Weights of a small transformer language model: 6 heads of 64 (2 for keys and values), RMSNorm before each block.
Each number is 50 + 10 x the weight over its row's rms, rounded and kept within 0 to 99. Layers, rows and columns count from 0. The size before them is the row's rms in percent of the matrix's.

# layer 5 MLP up, 1024x384, rms 0.125, rows 603-816, columns 224-255
100:70 61 53 50 44 51 41 62 47 32 48 36 61 66 58 32 47 59 34 61 52 52 51 57 33 56 44 37 57 40 63 57
103:60 52 31 63 68 33 42 42 45 69 57 40 67 59 63 54 65 56 62 32 52 36 50 46 38 26 63 53 36 44 60 36
094:58 65 58 60 58 58 49 51 52 50 47 52 32 51 59 40 54 60 54 54 44 45 67 55 48 64 49 48 68 43 56 50
099:77 56 50 35 44 26 48 48 27 33 39 45 50 46 34 59 25 38 42 31 52 56 54 59 75 62 32 70 43 51 50 37
101:57 55 31 41 54 50 54 55 62 56 46 55 54 38 52 66 73 55 40 54 51 51 48 61 38 36 42 43 26 50 33 67
099:62 45 54 40 41 57 56 41 52 43 46 41 54 52 53 57 65 43 45 60 58 43 51 56 24 43 52 50 50 38 48 75
096:67 41 58 43 44 64 36 37 53 76 65 59 63 54 43 31 47 47 56 47 36 48 35 63 46 54 52 43 73 63 49 64
096:41 43 48 51 65 51 51 60 62 60 47 60 48 53 26 46 48 43 65 39 52 42 47 42 56 43 70 33 36 45 50 37
106:37 55 22 68 47 38 48 59 55 46 41 45 45 43 51 50 42 60 59 66 56 53 61 36 52 46 43 39 63 42 41 52
097:50 56 51 42 60 57 48 64 39 36 37 60 62 52 53 26 47 48 64 58 67 43 54 65 40 51 44 47 47 60 47 64
096:67 51 55 49 58 44 30 58 58 38 42 51 26 61 46 48 53 46 42 56 55 43 48 27 47 60 45 45 53 41 47 48
104:49 31 59 43 46 69 52 44 57 48 44 62 37 43 56 50 48 43 53 45 55 61 57 60 51 51 55 49 47 65 67 43
103:61 46 55 63 46 59 35 47 46 51 56 41 29 74 47 45 47 67 57 43 59 57 51 51 40 48 56 60 53 54 67 58
105:59 47 49 54 52 46 36 54 61 62 54 66 43 35 56 52 51 57 36 74 51 34 37 46 55 69 52 62 40 60 37 68
096:72 43 43 48 68 59 47 44 57 41 56 54 53 53 65 52 44 45 46 55 43 44 67 59 60 52 57 55 44 46 54 41
109:55 60 57 42 41 49 46 44 56 66 58 61 55 45 47 51 56 52 47 44 52 47 62 58 37 43 31 53 37 51 51 77
101:46 64 41 57 62 45 53 35 65 67 52 35 44 50 71 43 60 60 54 51 34 50 53 55 56 51 57 59 53 52 63 38
101:48 51 51 60 57 34 42 45 61 34 35 65 54 37 45 53 52 49 55 63 54 71 50 59 41 48 42 62 60 35 47 37
097:61 62 58 37 69 45 54 45 56 53 31 65 62 40 58 61 58 33 62 38 66 64 39 60 53 56 59 47 34 43 47 51
098:51 45 55 38 46 47 62 35 47 55 65 48 51 38 49 50 50 50 54 40 49 39 62 65 47 57 41 62 50 53 49 58
106:59 51 57 42 59 65 54 62 62 56 63 40 58 53 62 45 47 68 51 62 59 38 47 43 54 44 40 43 50 49 62 71
104:58 44 40 41 41 59 47 44 36 53 55 63 44 58 57 57 42 48 35 57 32 44 60 40 46 35 61 43 34 47 63 76
100:44 57 58 59 75 55 71 43 40 45 45 47 60 21 45 53 37 61 39 45 49 33 54 52 44 34 64 31 62 39 28 48
104:45 47 40 41 37 58 51 43 53 49 35 41 38 26 53 48 50 66 52 48 60 47 45 52 45 67 53 53 54 55 25 40
101:65 69 43 56 43 56 46 49 48 52 45 49 56 47 55 37 53 66 42 52 48 58 55 65 64 46 52 58 60 46 51 35
105:43 56 39 33 73 39 68 50 51 41 58 62 54 52 44 33 38 50 54 54 33 54 69 56 68 42 40 53 45 44 49 34
099:48 53 52 52 37 39 45 62 59 61 46 43 34 50 43 52 38 56 64 55 38 57 55 53 46 53 50 50 43 46 59 46
092:51 35 52 41 48 45 30 43 50 37 45 45 54 55 52 53 53 53 43 68 46 40 60 33 47 55 46 64 57 47 60 67
097:38 51 66 60 57 45 53 54 50 35 47 56 45 51 50 42 62 47 72 36 53 37 53 49 54 64 38 35 57 46 49 62
096:44 50 29 52 55 38 38 67 45 51 41 55 56 53 60 32 55 44 42 40 55 51 43 56 36 59 50 46 35 54 44 51
094:59 65 50 61 49 44 66 48 55 69 62 49 44 42 57 51 24 59 54 59 61 35 46 43 61 53 29 41 53 65 40 48
097:46 47 41 70 57 41 51 55 68 36 52 65 60 58 65 40 48 54 59 52 51 48 51 47 59 25 54 40 60 54 41 51
100:63 36 36 51 54 50 54 50 54 54 41 39 69 51 44 50 69 52 62 41 62 50 36 59 58 52 60 46 58 47 67 46
101:45 67 67 42 76 43 70 48 62 60 48 61 50 51 67 55 62 63 31 51 63 44 49 49 56 44 27 74 48 50 56 55
106:55 38 46 50 45 59 51 26 51 33 69 51 43 49 58 50 61 46 55 45 61 39 44 71 44 52 50 56 68 55 60 46
100:59 29 69 59 59 53 57 42 58 57 37 69 50 39 63 55 62 46 44 54 59 49 51 44 59 57 45 54 44 81 52 46
102:49 46 56 62 57 66 61 61 45 46 51 53 44 45 34 63 47 49 43 70 48 75 41 45 55 37 38 60 42 39 57 39
099:43 51 58 50 49 45 53 47 34 61 52 44 54 62 39 36 61 63 62 60 64 47 46 30 60 52 65 49 50 54 53 50
092:60 68 46 51 67 50 59 62 35 35 42 51 51 37 50 33 64 32 50 44 45 39 38 68 32 42 52 58 57 52 32 68
094:48 25 52 62 45 68 65 37 67 43 58 51 61 59 53 44 49 31 51 59 70 35 46 58 64 64 60 31 44 28 55 46
089:51 45 50 30 49 46 60 53 27 48 47 66 66 51 53 51 45 45 75 82 42 45 53 49 35 36 47 50 31 61 40 73
099:50 59 37 53 53 66 44 42 47 56 50 48 45 46 55 35 43 48 33 57 60 41 49 54 46 59 46 63 48 54 60 45
093:58 59 51 55 54 62 56 55 38 61 44 65 58 60 63 39 68 51 47 41 64 36 50 48 59 46 57 46 69 51 39 62
106:27 39 64 30 50 38 69 26 54 57 51 47 59 64 45 33 47 64 58 29 60 51 44 67 49 68 47 50 40 34 51 70
099:49 58 42 77 56 45 61 44 27 43 33 49 45 39 51 59 54 34 42 52 43 62 65 40 62 57 53 43 50 59 54 51
098:59 59 50 74 42 44 49 41 73 54 50 63 57 56 63 60 43 36 47 43 36 50 47 38 55 56 40 47 49 51 48 50
102:60 43 41 55 46 58 26 40 42 47 57 39 52 58 50 41 60 63 52 58 48 51 43 37 43 32 29 30 30 64 47 52
104:56 58 46 28 47 32 55 51 70 60 43 52 59 47 44 38 43 41 55 39 58 57 58 39 41 59 53 43 51 37 24 50
103:48 52 45 47 60 54 30 38 43 54 53 41 33 39 50 66 43 59 45 53 40 63 50 47 37 45 44 53 50 38 60 68
100:61 66 57 58 39 50 46 55 51 40 57 29 62 44 50 54 32 55 62 50 55 60 49 38 49 61 58 46 50 40 55 59
103:50 38 46 21 47 51 50 58 50 51 51 68 46 63 54 41 71 54 41 63 65 67 43 34 39 56 50 56 54 55 52 40
101:47 40 44 44 42 36 38 84 61 46 44 49 37 60 44 37 46 47 60 62 46 49 43 64 65 53 54 57 60 67 41 67
098:57 41 46 55 55 47 61 50 49 53 49 52 47 42 40 41 46 50 56 50 47 42 40 63 31 49 54 51 54 52 48 36
099:32 52 53 40 49 45 26 61 30 60 38 59 48 45 53 46 61 44 32 28 57 47 27 47 48 53 57 60 63 56 56 53
101:55 37 58 29 46 43 61 58 67 54 35 51 53 39 40 33 72 53 57 52 59 57 42 52 53 47 56 56 66 61 48 42
094:46 65 42 58 52 30 27 68 40 49 30 39 35 54 39 57 50 36 58 39 48 44 46 45 56 40 66 50 42 51 51 46
102:50 42 52 50 67 51 59 66 47 68 53 47 43 50 46 43 52 53 69 42 30 59 60 53 52 65 50 20 43 50 56 59
102:50 56 24 56 28 60 47 36 47 44 63 57 42 59 47 57 37 42 49 48 38 43 51 54 64 57 42 44 67 76 59 62
100:70 48 44 50 46 58 49 48 67 60 47 36 48 46 43 44 29 36 54 60 40 37 33 43 73 53 71 29 37 57 43 44
096:55 59 46 55 44 46 73 59 57 43 39 56 61 43 47 63 48 46 40 30 65 47 50 56 68 42 46 46 42 56 43 56
103:35 59 51 42 43 45 44 47 42 40 45 63 46 55 37 60 38 44 59 33 51 54 39 38 49 49 57 55 40 75 64 51
105:36 54 35 44 57 44 60 58 41 58 48 36 44 41 53 48 57 54 43 61 53 45 64 38 73 49 52 47 47 59 43 49
103:63 62 63 42 41 65 46 44 33 33 35 42 49 55 46 43 42 61 51 59 66 38 52 49 43 53 48 61 56 46 64 49
104:55 57 40 45 39 53 55 48 55 49 42 52 46 55 44 42 47 58 61 52 43 36 51 60 40 45 46 49 54 26 61 35
101:53 46 30 48 65 34 66 43 44 64 53 44 38 50 40 63 62 59 37 44 47 52 37 32 71 24 53 50 49 51 51 55
101:56 44 45 41 35 46 36 34 55 57 52 51 42 49 39 65 46 58 47 50 42 71 53 65 65 50 44 60 69 54 62 39
099:26 55 54 65 34 62 52 47 35 52 64 62 27 39 44 40 55 50 78 50 49 46 50 63 55 67 51 66 47 63 50 59
096:60 51 55 23 56 57 42 42 36 65 59 58 48 48 46 64 40 61 60 41 45 42 58 44 55 49 45 65 48 66 57 58
097:50 73 50 32 53 56 45 55 49 27 51 31 50 37 64 45 33 52 65 58 40 45 55 63 40 53 31 61 52 43 58 48
100:42 45 40 38 67 67 40 38 51 76 51 58 47 49 59 60 47 54 64 58 66 37 71 56 49 37 64 47 58 57 55 43
100:56 64 49 47 49 48 49 71 48 45 53 57 34 25 36 65 37 60 47 48 47 39 68 41 42 40 62 29 44 53 42 45
092:38 38 52 49 59 68 41 52 24 50 59 37 36 57 40 38 34 58 70 47 49 58 51 71 59 47 62 37 45 60 57 54
098:36 51 34 50 59 48 57 40 46 48 42 49 54 51 54 44 59 43 63 50 41 32 32 51 56 58 61 46 46 62 43 56
103:25 58 58 61 41 41 50 47 51 58 54 58 47 30 55 37 56 46 67 35 46 39 58 59 58 53 69 47 48 53 48 57
103:56 34 54 49 48 34 59 70 38 40 48 43 75 42 34 43 45 34 46 43 32 44 33 42 48 56 49 59 45 58 40 28
112:57 45 46 69 41 61 50 64 36 37 67 53 60 59 17 39 70 59 61 43 37 73 59 47 38 44 66 52 64 45 41 54
106:43 48 37 55 40 43 51 52 52 39 46 30 34 61 51 50 40 49 39 47 61 64 38 51 41 40 64 50 51 45 52 53
092:40 37 43 31 62 38 60 38 58 46 43 48 42 41 45 57 26 41 67 67 58 44 57 47 41 53 58 50 47 50 39 54
091:42 42 46 37 61 54 30 24 49 44 52 47 32 45 65 39 41 51 51 74 59 40 50 57 42 43 43 47 43 29 37 62
104:49 44 52 62 47 45 19 65 38 50 50 66 54 50 58 57 47 57 36 38 45 52 40 48 38 45 70 45 44 39 48 56
105:58 50 54 49 55 47 63 39 48 31 60 67 37 56 58 77 57 48 54 38 50 32 57 45 30 51 53 39 46 57 49 40
098:59 40 62 61 32 51 37 42 61 66 39 51 43 49 47 55 72 46 60 55 44 52 66 51 52 37 52 31 56 48 61 18
100:40 48 63 30 44 43 56 61 38 37 45 72 55 58 48 48 51 39 54 58 37 47 45 62 37 39 51 62 57 46 43 61
094:47 37 48 51 47 41 66 39 63 37 48 46 64 35 41 65 56 38 42 64 40 53 66 47 39 50 51 49 40 46 56 42
097:60 51 57 51 25 57 44 67 73 36 38 51 46 62 44 54 61 46 44 42 58 43 39 58 59 44 60 44 52 53 55 52
103:63 49 60 48 59 48 45 42 48 45 47 35 55 40 48 51 36 53 50 54 39 51 42 48 44 48 45 45 38 40 46 68
102:59 47 41 73 54 54 56 55 53 61 52 33 59 42 62 55 48 42 57 50 39 59 53 58 44 45 38 56 39 57 73 39
106:55 59 45 63 33 47 39 55 61 57 47 46 56 60 35 63 43 47 66 45 57 42 63 48 62 43 53 70 36 35 48 51
090:73 45 24 53 57 53 56 44 46 53 45 37 65 51 57 56 53 56 50 55 53 66 44 50 61 54 51 56 41 55 42 44
107:40 64 50 44 46 54 46 56 48 37 56 34 51 52 48 49 57 51 23 34 50 53 53 48 46 54 38 56 53 52 61 48
096:36 45 45 53 69 49 52 50 77 65 49 53 34 68 39 49 42 46 46 54 51 50 62 29 58 49 45 51 50 23 51 48
100:59 45 48 70 52 50 52 49 56 61 38 56 39 57 45 65 38 44 59 42 48 73 37 41 50 49 45 54 36 40 41 48
097:43 52 39 50 30 45 51 48 34 44 41 47 57 58 61 50 50 63 38 62 41 59 43 52 51 56 37 26 36 56 37 48
091:53 39 49 55 49 38 37 51 41 45 51 58 56 56 55 48 43 43 66 38 48 43 32 54 49 50 47 51 53 59 61 44
097:67 44 44 48 44 66 43 43 45 39 49 65 55 44 50 57 49 36 52 41 55 46 40 54 46 43 57 45 53 59 51 49
104:53 44 51 41 70 59 41 55 52 46 49 53 51 43 66 47 38 29 40 53 39 29 48 41 51 55 46 57 57 52 50 42
077:55 66 63 46 44 45 29 51 55 55 47 34 50 41 29 37 43 48 49 48 40 52 33 48 64 39 53 47 54 51 56 46
094:46 48 64 47 48 49 50 49 33 55 51 50 59 47 57 52 46 61 57 36 41 56 36 51 54 31 57 57 24 69 54 42
108:66 58 52 52 55 49 46 35 63 45 53 50 52 51 42 27 59 44 55 45 30 65 56 51 32 55 52 48 37 40 55 58
102:40 40 71 30 66 47 50 45 56 58 50 57 48 47 41 43 49 51 41 51 40 42 26 41 49 52 37 50 64 49 58 48
106:58 56 33 59 53 49 33 77 57 54 47 52 42 47 43 65 40 51 48 40 78 37 56 34 44 71 39 50 53 56 43 30
099:53 46 42 49 59 53 56 51 45 63 54 36 58 27 22 32 58 61 54 52 49 51 65 70 41 59 56 47 42 59 39 65
094:65 65 36 52 64 62 47 36 20 42 60 64 28 45 39 69 46 55 44 75 61 46 45 43 56 40 41 64 44 40 42 47
095:48 45 46 37 24 73 58 43 53 61 44 46 53 43 58 53 22 49 55 44 54 53 59 49 57 56 44 57 52 62 64 66
101:55 42 46 61 47 69 45 63 51 58 50 37 50 58 48 36 48 27 48 55 64 44 61 47 40 32 48 36 49 41 67 30
098:49 52 44 36 44 47 55 43 55 48 60 51 55 34 42 54 43 48 56 46 47 34 39 43 59 61 51 50 46 64 53 36
105:45 57 26 52 44 39 44 56 21 65 45 72 38 55 56 69 69 49 53 41 31 50 50 56 46 68 64 51 53 52 38 49
105:43 47 57 37 48 60 60 56 47 53 53 51 44 62 58 42 58 39 54 48 39 48 44 50 57 50 70 57 35 46 63 29
105:56 53 61 34 46 43 51 32 54 57 50 58 55 59 40 43 52 57 58 49 57 50 37 62 65 38 46 49 50 67 52 53
098:48 60 50 57 49 55 44 59 47 56 36 43 61 53 68 59 46 55 77 44 52 79 47 52 58 47 49 49 59 59 35 46
110:51 46 54 58 38 41 49 49 43 55 58 45 44 50 40 62 49 62 61 46 39 40 57 44 51 38 52 67 45 59 37 46
101:56 49 68 49 44 44 49 45 53 61 54 44 49 57 47 54 67 59 32 52 35 36 47 56 50 44 56 65 49 64 63 56
103:16 43 54 70 45 39 44 56 59 40 45 42 46 44 33 51 46 40 52 45 62 28 58 54 67 51 49 71 47 50 50 65
104:35 49 40 38 66 48 43 55 57 46 46 45 53 26 48 69 36 32 36 74 43 55 52 51 33 54 46 72 53 42 45 51
096:59 35 50 42 47 49 38 71 66 40 35 26 59 47 58 45 43 50 41 62 55 65 69 41 66 43 40 44 55 51 49 38
093:45 46 73 34 50 61 42 50 53 44 44 54 54 43 37 54 63 33 54 44 38 37 50 49 45 54 54 45 73 53 60 62
097:57 31 61 59 48 56 59 50 40 55 53 39 51 53 58 45 39 52 49 59 52 63 31 66 41 61 40 43 47 59 43 55
104:46 61 52 41 46 66 38 64 43 44 36 44 56 50 51 50 42 64 46 49 31 68 47 65 42 44 54 59 41 70 61 42
104:30 33 33 53 40 52 55 44 41 46 38 63 52 51 48 54 49 52 38 48 41 57 49 52 54 54 34 59 57 24 52 55
099:51 58 62 52 57 54 40 43 44 39 54 62 39 56 48 46 58 53 56 48 59 59 40 31 49 47 45 39 54 48 64 46
097:44 40 41 59 53 59 67 56 47 42 59 41 45 61 47 55 55 53 55 53 56 38 54 47 51 59 37 62 43 29 42 41
103:60 64 60 54 48 36 59 44 26 59 74 55 48 78 49 53 58 40 54 56 47 62 47 60 53 47 41 60 55 45 57 45
104:35 24 66 57 35 57 39 62 73 38 47 44 59 59 70 54 60 61 49 57 52 39 42 62 49 47 69 50 41 51 54 50
101:49 54 40 63 66 54 37 58 52 53 31 65 42 49 26 49 45 55 37 64 53 32 54 51 40 61 27 56 47 51 43 53
106:60 63 67 60 83 53 43 61 48 61 47 54 60 57 56 39 49 46 78 45 31 35 65 44 54 55 50 60 69 66 39 52
098:41 44 57 45 53 54 40 48 73 38 55 66 42 38 81 60 72 53 66 39 47 60 46 56 79 53 39 44 44 65 38 61
101:46 43 41 43 66 48 58 56 61 61 65 41 55 48 50 62 76 60 58 49 40 49 62 42 66 67 63 40 30 57 42 52
094:43 54 44 31 36 57 59 54 49 66 55 35 73 41 55 46 44 44 51 59 37 66 34 63 56 46 52 36 54 35 55 43
096:34 58 60 45 52 41 52 63 61 38 50 55 56 58 72 46 41 38 41 45 37 47 61 49 50 55 65 50 38 50 59 66
102:50 39 55 45 44 43 51 56 59 51 40 57 46 33 41 40 36 55 53 65 61 46 58 68 37 49 65 49 55 51 57 63
102:39 47 30 53 51 33 56 62 61 51 57 59 44 72 45 52 48 50 42 51 47 45 50 46 65 24 55 40 42 58 44 52
089:49 43 55 39 49 45 45 51 56 51 50 57 52 47 43 55 53 48 18 45 28 44 40 49 53 31 60 47 46 44 53 43
101:59 50 57 48 64 47 52 71 56 44 47 50 47 59 70 51 44 58 34 69 55 51 48 53 67 48 39 53 52 33 50 52
092:62 47 58 43 46 54 49 48 49 53 55 43 46 46 54 67 18 52 43 41 52 50 46 63 22 43 25 60 55 48 35 51
099:62 55 45 60 54 58 54 51 47 61 44 40 42 49 70 78 60 48 41 32 33 42 51 42 46 34 40 53 56 63 67 59
100:50 29 54 62 32 51 51 58 61 69 57 54 42 42 43 40 50 45 50 63 57 39 44 38 59 37 58 56 51 51 57 19
097:38 45 53 35 53 51 58 67 47 62 59 47 43 48 60 49 52 50 67 60 53 51 62 51 45 58 44 55 44 34 37 47
095:74 62 37 37 47 57 70 62 64 43 62 51 42 35 64 37 43 59 40 50 48 40 50 40 32 57 48 56 30 58 42 52
098:48 36 53 71 53 52 62 41 48 41 46 50 44 38 56 49 42 49 61 48 31 48 52 54 31 58 49 27 34 52 57 55
097:34 30 45 53 47 34 48 44 68 44 51 64 57 45 65 54 40 63 53 54 43 48 57 56 51 51 45 54 47 44 54 48
079:54 68 45 61 36 66 65 50 58 57 56 47 67 45 43 56 48 48 40 43 52 41 34 34 62 44 69 36 50 56 46 34
104:65 65 66 59 36 62 62 64 50 45 43 46 52 38 34 48 50 55 37 51 53 42 38 31 54 42 58 36 51 55 53 53
101:41 57 38 50 42 51 38 45 38 36 36 60 34 46 54 56 66 55 57 49 44 60 41 53 53 47 36 32 52 47 40 43
094:39 45 62 60 63 28 57 43 59 52 34 34 47 58 49 66 51 33 59 36 49 42 57 70 64 59 54 32 44 68 37 68
104:64 31 50 68 57 62 41 43 40 42 37 40 49 59 45 43 64 42 45 59 63 35 54 62 55 58 55 70 51 59 52 54
110:44 45 32 49 62 51 48 57 53 53 49 47 59 48 50 49 25 52 45 55 53 54 47 58 27 51 50 41 48 67 65 41
102:51 58 44 68 42 34 51 56 43 47 45 67 46 73 29 58 32 40 48 34 26 64 59 49 46 27 56 57 46 52 58 54
095:57 44 46 40 60 61 59 83 40 52 48 61 66 49 47 53 58 36 48 57 59 66 59 57 40 43 59 43 42 42 44 54
098:48 59 48 61 54 41 59 58 51 59 72 54 61 59 49 83 50 52 26 55 50 46 50 48 58 56 42 48 48 50 54 51
103:50 47 40 44 45 51 22 54 64 31 46 39 65 55 56 53 59 55 47 55 59 59 48 56 25 56 52 58 63 71 58 44
093:54 43 62 44 68 48 53 51 44 60 32 76 36 53 45 49 46 37 59 47 47 37 66 53 50 39 65 53 51 57 56 52
099:60 55 66 55 39 54 59 47 36 56 64 47 75 43 36 44 47 48 71 32 61 47 51 28 37 44 55 31 46 47 51 68
099:59 48 65 43 35 55 46 45 34 52 38 53 54 35 57 48 47 41 30 45 51 28 64 67 64 42 35 45 57 37 44 46
098:63 30 51 63 50 42 46 51 58 48 53 54 55 48 57 52 51 52 57 51 29 31 48 48 42 46 56 38 53 51 72 52
101:38 47 38 51 38 31 52 46 49 47 38 50 38 59 57 63 52 77 52 58 49 68 24 44 61 37 43 59 47 62 49 42
105:47 46 46 54 53 53 57 53 44 58 65 46 48 48 51 47 70 36 53 49 51 24 59 46 60 55 52 63 52 50 31 37
103:32 68 66 48 38 45 37 58 51 60 42 41 38 53 49 51 53 61 60 37 43 56 60 40 57 50 54 33 52 38 54 54
100:46 43 58 39 60 56 52 45 51 37 39 50 42 66 47 56 71 70 37 50 49 60 34 41 61 47 61 55 57 37 44 50
099:53 55 48 50 48 51 48 40 45 50 41 49 55 48 44 49 57 56 71 41 39 56 59 44 46 57 54 41 35 61 62 64
100:52 61 50 33 37 55 38 74 56 52 37 54 67 40 25 52 44 33 76 49 55 59 43 50 45 59 55 65 51 47 46 34
097:40 53 47 54 58 52 43 68 30 53 50 54 30 43 53 34 36 44 53 52 44 47 33 67 63 41 56 55 62 45 28 46
094:77 42 46 55 35 68 43 64 49 29 48 49 54 53 61 43 50 58 44 38 49 44 51 52 40 70 54 51 37 37 49 37
101:57 58 39 61 47 43 43 68 47 52 36 30 45 50 65 55 26 51 38 55 42 53 39 42 57 29 38 55 57 39 41 41
099:42 45 45 52 57 58 54 67 63 45 41 48 38 46 49 66 46 51 47 42 70 59 79 61 66 43 42 40 61 40 41 56
105:46 51 44 46 27 55 31 49 56 52 40 57 48 58 35 62 52 55 43 35 45 53 57 54 59 52 40 35 55 60 53 44
101:44 58 48 47 65 41 45 49 57 61 74 45 59 48 57 79 63 58 49 57 53 59 55 51 47 52 64 58 47 49 58 59
105:52 44 41 46 48 72 46 54 62 55 49 46 57 51 56 64 55 55 41 45 53 55 47 47 49 39 62 44 58 60 56 36
097:66 45 40 53 42 60 49 61 48 48 65 23 48 56 52 26 58 43 50 40 50 39 36 26 44 76 40 53 38 49 60 56
101:36 60 51 40 49 53 32 52 67 61 51 43 35 55 50 47 66 56 47 64 46 39 58 59 59 61 44 55 28 36 59 46
097:61 31 49 47 56 38 41 57 53 62 45 40 51 44 57 41 36 49 50 50 59 71 56 41 37 56 59 33 40 35 36 51
098:45 46 38 49 51 46 45 56 60 38 46 51 38 58 60 61 64 42 35 84 60 54 44 43 30 43 45 53 53 42 34 54
101:62 51 59 55 53 50 45 53 40 66 49 54 51 55 37 57 40 56 22 53 40 47 57 50 54 63 74 45 51 50 51 44
099:59 42 52 43 67 40 66 67 60 44 49 57 47 31 42 26 37 65 64 55 56 54 46 35 48 56 41 60 75 44 63 42
101:50 61 50 67 40 44 56 48 60 44 27 54 60 59 63 55 51 60 51 45 28 61 49 67 65 59 37 67 24 56 45 46
107:46 43 53 52 66 59 38 63 62 46 36 52 43 49 39 58 26 42 60 32 52 54 64 43 72 39 51 57 51 56 35 56
089:53 48 50 43 41 59 38 60 49 54 44 52 45 42 52 75 47 31 60 62 53 50 65 42 43 72 37 49 36 44 58 47
104:67 50 52 40 42 47 39 49 46 61 46 60 57 65 60 63 51 51 52 49 44 43 50 49 60 44 52 30 67 52 50 55
102:38 47 63 40 42 36 39 48 41 45 48 65 39 71 52 56 54 56 30 38 48 54 56 40 54 42 50 41 45 46 61 61
097:55 55 66 49 51 31 45 58 33 42 51 53 43 55 46 64 62 37 38 30 65 60 44 50 48 46 58 50 52 58 51 49
096:41 46 27 56 44 42 62 57 84 62 44 47 44 43 57 48 59 50 61 52 46 40 35 50 46 55 34 61 44 54 59 32
094:45 70 50 40 54 38 54 44 33 49 66 55 38 48 61 57 63 46 59 48 45 48 74 52 43 58 59 45 35 37 55 38
106:46 47 51 46 59 46 69 51 35 44 40 46 46 54 61 45 41 39 23 47 78 44 52 34 77 37 57 49 51 54 35 39
091:41 54 39 44 31 48 40 47 39 52 57 50 29 47 41 47 35 37 54 49 40 51 56 54 54 48 58 46 67 53 48 52
094:56 42 54 32 53 57 58 38 45 49 55 47 41 42 51 48 34 61 34 53 58 53 66 55 32 44 48 58 60 46 36 54
103:61 39 41 55 53 54 64 60 56 65 34 50 48 64 35 48 41 47 23 47 54 50 62 62 63 35 40 62 48 57 45 40
102:45 40 34 37 69 58 33 60 54 46 55 44 60 46 67 54 54 45 49 65 41 40 52 59 46 50 44 57 52 70 37 47
107:47 39 51 64 27 35 61 38 48 64 57 43 70 63 52 46 32 60 50 40 45 49 66 60 59 49 31 55 61 42 47 52
104:37 57 49 59 53 35 45 75 41 49 47 42 60 61 40 44 63 56 52 56 51 43 49 59 51 79 43 46 59 62 50 56
104:51 47 55 54 59 52 57 67 61 61 63 53 57 67 43 63 45 50 43 26 45 62 56 44 59 39 57 40 69 74 52 52
093:55 40 53 49 46 29 49 55 38 63 44 63 53 44 47 44 53 72 55 66 45 36 48 55 60 40 62 43 46 38 39 40
100:48 44 45 55 51 55 63 41 53 51 44 35 50 34 56 54 41 61 46 46 52 38 43 52 29 49 49 43 43 56 59 44
097:52 40 51 46 50 53 24 31 48 55 77 53 53 56 49 47 33 69 44 43 50 63 60 60 47 35 57 60 58 37 47 44
096:40 42 49 50 49 63 65 53 60 32 67 39 61 56 68 48 61 64 61 60 65 55 50 53 45 57 59 57 52 51 58 57
109:55 54 62 40 45 58 55 36 32 46 38 72 31 45 54 35 67 48 55 45 58 33 46 47 39 55 54 52 49 61 45 43
103:72 49 53 64 49 66 62 60 38 59 52 67 59 45 43 38 57 35 48 61 40 49 52 54 74 41 19 50 24 44 71 50
091:53 47 67 44 65 42 50 48 39 48 36 41 46 55 62 48 39 45 35 58 60 41 48 17 39 55 59 35 64 38 66 60
095:40 62 31 67 55 46 37 58 45 61 57 57 41 36 38 47 44 40 56 49 47 59 50 19 58 43 55 59 50 44 48 54
102:42 53 60 38 59 56 58 55 53 39 45 60 50 62 53 38 41 62 58 49 47 42 50 43 62 56 48 36 54 32 62 61
097:56 50 55 61 55 55 54 55 42 49 32 65 50 54 55 45 36 40 49 60 54 30 55 44 35 59 54 39 47 41 44 36
099:46 64 63 55 35 40 23 60 51 42 51 55 50 59 51 32 56 36 53 72 36 40 42 58 58 40 70 59 48 43 42 25
103:35 64 47 49 40 51 58 45 59 28 46 61 54 61 59 62 47 69 29 50 63 40 39 53 36 31 29 59 57 49 55 50
105:36 61 45 62 47 57 43 37 62 43 49 64 52 42 58 62 45 71 42 54 51 43 54 56 39 49 37 72 49 39 40 54
094:51 42 45 59 32 47 52 37 56 59 75 45 51 56 55 58 47 47 59 39 52 37 45 71 36 72 52 45 33 43 39 60
101:52 60 46 65 28 53 59 62 63 56 52 42 52 51 31 23 49 63 41 60 39 38 20 63 59 71 54 54 64 42 54 58
104:41 50 55 57 53 57 35 42 47 70 57 40 34 42 63 52 44 48 51 52 46 46 40 56 43 44 52 67 51 51 46 62
100:55 53 42 46 52 46 37 53 48 46 47 71 52 51 60 37 51 45 49 61 58 32 66 56 28 39 41 66 42 47 57 26
100:58 51 58 42 52 53 43 53 59 60 41 65 45 72 54 27 62 42 67 59 51 26 66 47 50 53 54 57 37 50 54 60
102:50 50 49 56 42 49 59 47 42 26 47 43 43 47 63 73 50 35 50 53 46 44 32 54 52 52 52 42 57 35 57 40
102:44 66 47 53 71 41 46 61 39 44 67 49 65 41 40 55 57 39 44 53 61 58 53 39 36 61 49 37 54 55 53 47
104:63 51 42 61 48 43 44 62 38 62 51 65 59 63 54 39 60 45 57 56 65 56 53 72 51 65 28 64 50 70 28 69
105:46 34 51 40 54 49 43 58 53 63 54 45 48 45 56 69 39 31 62 48 55 58 42 75 55 44 64 55 49 50 62 49
104:48 40 41 56 47 50 53 59 61 59 44 52 58 74 46 63 38 33 55 52 36 48 53 72 56 53 41 49 45 49 51 65
096:69 60 49 75 53 33 33 51 39 57 65 35 54 60 38 51 46 69 42 53 74 41 46 45 60 35 47 70 55 61 34 60
099:43 53 48 53 56 64 55 34 68 40 51 56 55 50 43 42 49 56 21 60 51 46 52 42 46 65 43 52 55 48 45 24